{
  "num_hidden_layers": 16,
  "hidden_size": 768,
  "num_attention_heads": 12,
  "num_key_value_heads": 3,
  "head_dim": 64,
  "intermediate_size": 2560,
  "vocab_size": 25734,
  "hidden_act": "swiglu",
  "norm": "rmsnorm",
  "norm_place": "pre",
  "norm_eps": 1e-05,
  "positions": "rope",
  "rope_theta": 10000.0,
  "rope_fraction": 0.75,
  "qk_norm": true,
  "attn_scale": 0.125,
  "bias": "none",
  "tie_word_embeddings": false,
  "parallel_block": false,
  "init": "uniform",
  "init_std_qkv": 0.0125,
  "init_std_o": 0.0,
  "init_std_up": 0.0125,
  "init_std_down": 0.0,
  "optimizer": "adamw",
  "learning_rate": 0.000605,
  "beta1": 0.9,
  "beta2": 0.98,
  "weight_decay": 0.1,
  "lr_head": 0.00414,
  "warmup_steps": 215,
  "schedule": "cos",
  "final_lr_fraction": 0.1,
  "batch_tokens": 131072,
  "max_seq_len": 512,
  "doc_mask": true,
  "train_tokens": 1088000000,
  "max_steps": 8301,
  "dataset": "wikipedia_en"
}
Each number is 500 + 25 x the weight over its row's rms, rounded and kept within 0 to 999. Layers, rows and columns count from 0. Numbers have three digits each. The size before them is the row's rms in percent of the matrix's.

# up: layer 3 MLP up, 2560x768, rms 0.0275, rows 2362-2379, columns 144-191
# down: layer 3 MLP down (transposed), 2560x768, rms 0.026, rows 2362-2378, columns 144-191
# gate: layer 3 MLP gate, 2560x768, rms 0.0282, rows 2363-2379, columns 144-191
up2362 100:510482485481488445550502496470473456468526461509544459512464483464554487484483490512484505513488494518513497493468502495496520520501526484502537
down2362 101:452519502488481493457516463508508525506483480490511546490498541501484476526512499493500448512511470481538522504517484479524506491484479548474485
gate2363 105:491493496486505504492470475496485529485471478467531519509491494484459533499497498488454513493535511527485501525572495533483478487481483506440486
up2363 105:547500477476507496509535456491503496488515482465484504490505534503508500533511527522503517475469502489519476491500502482515509461500452513533525
down2363 105:515462509503482516471490545503483498509539509543511495496503492504527483512494510516528470517475498533465557510477484495503514486465489495507510
gate2364 095:526525463509492503532505490506477471495497481487489488491456498507519525533550500519471540547491524514480504530505476539518488508507521500500489
up2364 090:484541511529491512475465467542498534518498529562514485500530512460466529499459483475523444462497479450535498467487566495516513493479540503496478
down2364 091:498476510518461491516497506518479519522469522484467495509496525497530482514502473494504500468517502514512515512533539520497480460494538493503470
gate2365 098:471522489534521531489571481510497494491508528486486519468446528501502464464481489529457480496518498531472531510484524469508479485505492503507483
up2365 098:519487492550515497480470493495477498545523518529541525515476535518506466506470515489477506501552494473525504470504467498470505503476529459494488
down2365 099:529479502486500500489494542492490526545442468514524508491459504486526500522510511487495439457571557508489481491484492505475516539456495474506522
gate2366 095:506493540505548504495485489517502513492490488522546486512467464493440501523488521505530498543512504466509517508497546503466474511508470496532485
up2366 096:490475537544481502503521528477483534475508504503445512511505538474488527504510481511438495466480504519477530529456498452506512489493538507465507
down2366 097:489517483519488507548492495487466504522441480528508521521520501514492529515519499463502469524538537514484508506471528543489461482508489520441527
gate2367 101:502456475486494522514466483520571509522490450524501510455502525530479524488475498506520466495499508503491486516547491486500469472534525525470498
up2367 101:493545527505508508480516548489461497523459546491536485512519486507486478508527483474499495478487519509499485495460480506541450536518496522481497
down2367 099:524479497492502487499492467497513491495549478536520453509501488520485531459487538518482472506500493495529504539514499501477492496549555542438475
gate2368 089:511508524564526507507500516525496497501497480473500496539481442487480470522487523483509507520483464517496511442474518534521524514494487506462493
up2368 088:485514499459533468516505467486509500514501513549500481457546566492483469458513520522513480449479510480528513518455533489535480477509507516516503
down2368 092:487501487479529513500508488492538503474505470506521518457523512528513485487469510504499494485488507474518490513505492506488504495479496528520472
gate2369 099:482515491522459507484522507491538536496519472522510569500497522536522516537482473494449512478486459557541478488485504471512495456486464520471505
up2369 099:480496538539468452517534518492502514481482539510522500482483488523520499486512495542509476446459504497497536480541536487539449515532529504514517
down2369 098:469509512458529504505475564512504520512507490472496509446522510504507519473473486475450504497509502573500440502514509486538483492519527511462485
gate2370 096:479511523519506488511519495488504504491490522471535464456494452512479507492507508503524462472478519500516461509487506488482502502473473492484522
up2370 095:508469442498475514511475464515511490562498447487548504491504453546494522523440482533496469513512525510493509457490506557497502533483491461504524
down2370 096:515483491433470518532506530506498503469502497530506501464472509501449477504474508488480491513500526515454495489507532508487506462488504487532465
gate2371 103:488484464474459449480504532508495505459539516528502514466536493521532501494499496536444483556489510483510545487496459489495509503491515469534489
up2371 103:531508511482494499505482558471462542512492503441538500533517500507481466501514507494462467495520527523531510462484490510482500503475463480482477
down2371 103:494549541528506482523475465500503510479473463474516516507464502483489475486543569499477509486567492502510467518472513558490489520535514486502541
gate2372 107:518491511503474513468505528507460527449518503495507541459538514486507498532486481488489509464548494490526486486483488475501521494501505541469503
up2372 104:526468461510530457506515499537499503512519462476473523441525489537492518474500516476506510513536560479486508481497452501499498493532467492490517
down2372 104:495466486523515526473503488522507509530501534542477494518514471508517535527486491469486464501491466532511500454462480501531469505485542499502504
gate2373 099:507510502500515495501563516535494491492485475448509514531524509494517502459508484555512501498520536490502460493484508529507480521512521511501493
up2373 100:491501503543535504517474505494479529517527499504490485518485471474520489500501530481511495542489473528552470542527502527517503508510446532490468
down2373 100:520511534520521503513493464455482536508471472467496493476478502522528488538445498467502505496503496487513521525510513529507481523491477456533543
gate2374 104:496524523511488521481504467500446483535459479461495479509532464452492543506531490477534475491467534493484508493491506488487506529479464467469484
up2374 102:480484477503486498467505496499445542528490530525461495517519491511533505561505478548524505486551501541483523487488511512525504538504472527484538
down2374 104:481473519541530486502521518508482518524515471507523493494504551476509458509520462493500502504555495484475524514456480524502483508495503508497550
gate2375 103:533507504470512466494502533526511459457455492517495481446522523493486525544463528499493534506447490506527513515492452502506472504487515506540450
up2375 103:491536493486509484450476488459462468513542510515518528490495470502460511453478540509470533481452497553525465500521532487492491475516496511477516
down2375 102:474518520507531509514463476504479507481491477537491492482492464522541535506496497493477519509508511519526480521510523487450506587510480488487470
gate2376 096:495510509517467520499472506507502506519535513489475508488486451466527492482502462473482500463510493510482475484492458528517521507491498494534475
up2376 092:430498523530502498456486513446505528512538456536504502492500505474503502519522479499490489526451501540521516473445482487524485488499488439509540
down2376 097:533496481532554496524513540524494461533530525521541548491479501488519489511470493499510477506468509547537529513508512505472560455500516451475514
gate2377 104:502471485501546462518494478473511455525521477496475479550520528545522469456514467536512488491503518518478473500483526529485514484498483504484492
up2377 104:494491434477509502493487502509520462476505492516510481515489469457495481509541522436498480507499502522533534477544456474483491459504561562479462
down2377 102:462509510493538463520489477505489523456491505512514531503525524506500504522520563497515483487522489463509520498519513478533519495490524518505465
gate2378 089:521478486496490468488516498506515528499519489533494497461457488487516527511502497505506496506534480476494494509513518479557492496467540482494528
up2378 092:533528479490497499524487495495544519509474492496506518543488480518505504475468486477515449541489482536435483510533514512474488509523520493456551
down2378 087:524524511523447495479530489488507523499528508507490532520530495515468483517566525472502480465488466475511529505515529483486513490506508514514530
gate2379 094:537501475501495540553449485474507485516450486501516484504572490512517507534527480513537475476516512518471521493513508500450526508527510497483498
up2379 096:561480477531557493534484505450531502491496475517485520471532546552471539508497526484502527433529513487473503491505510560482542538492538521518518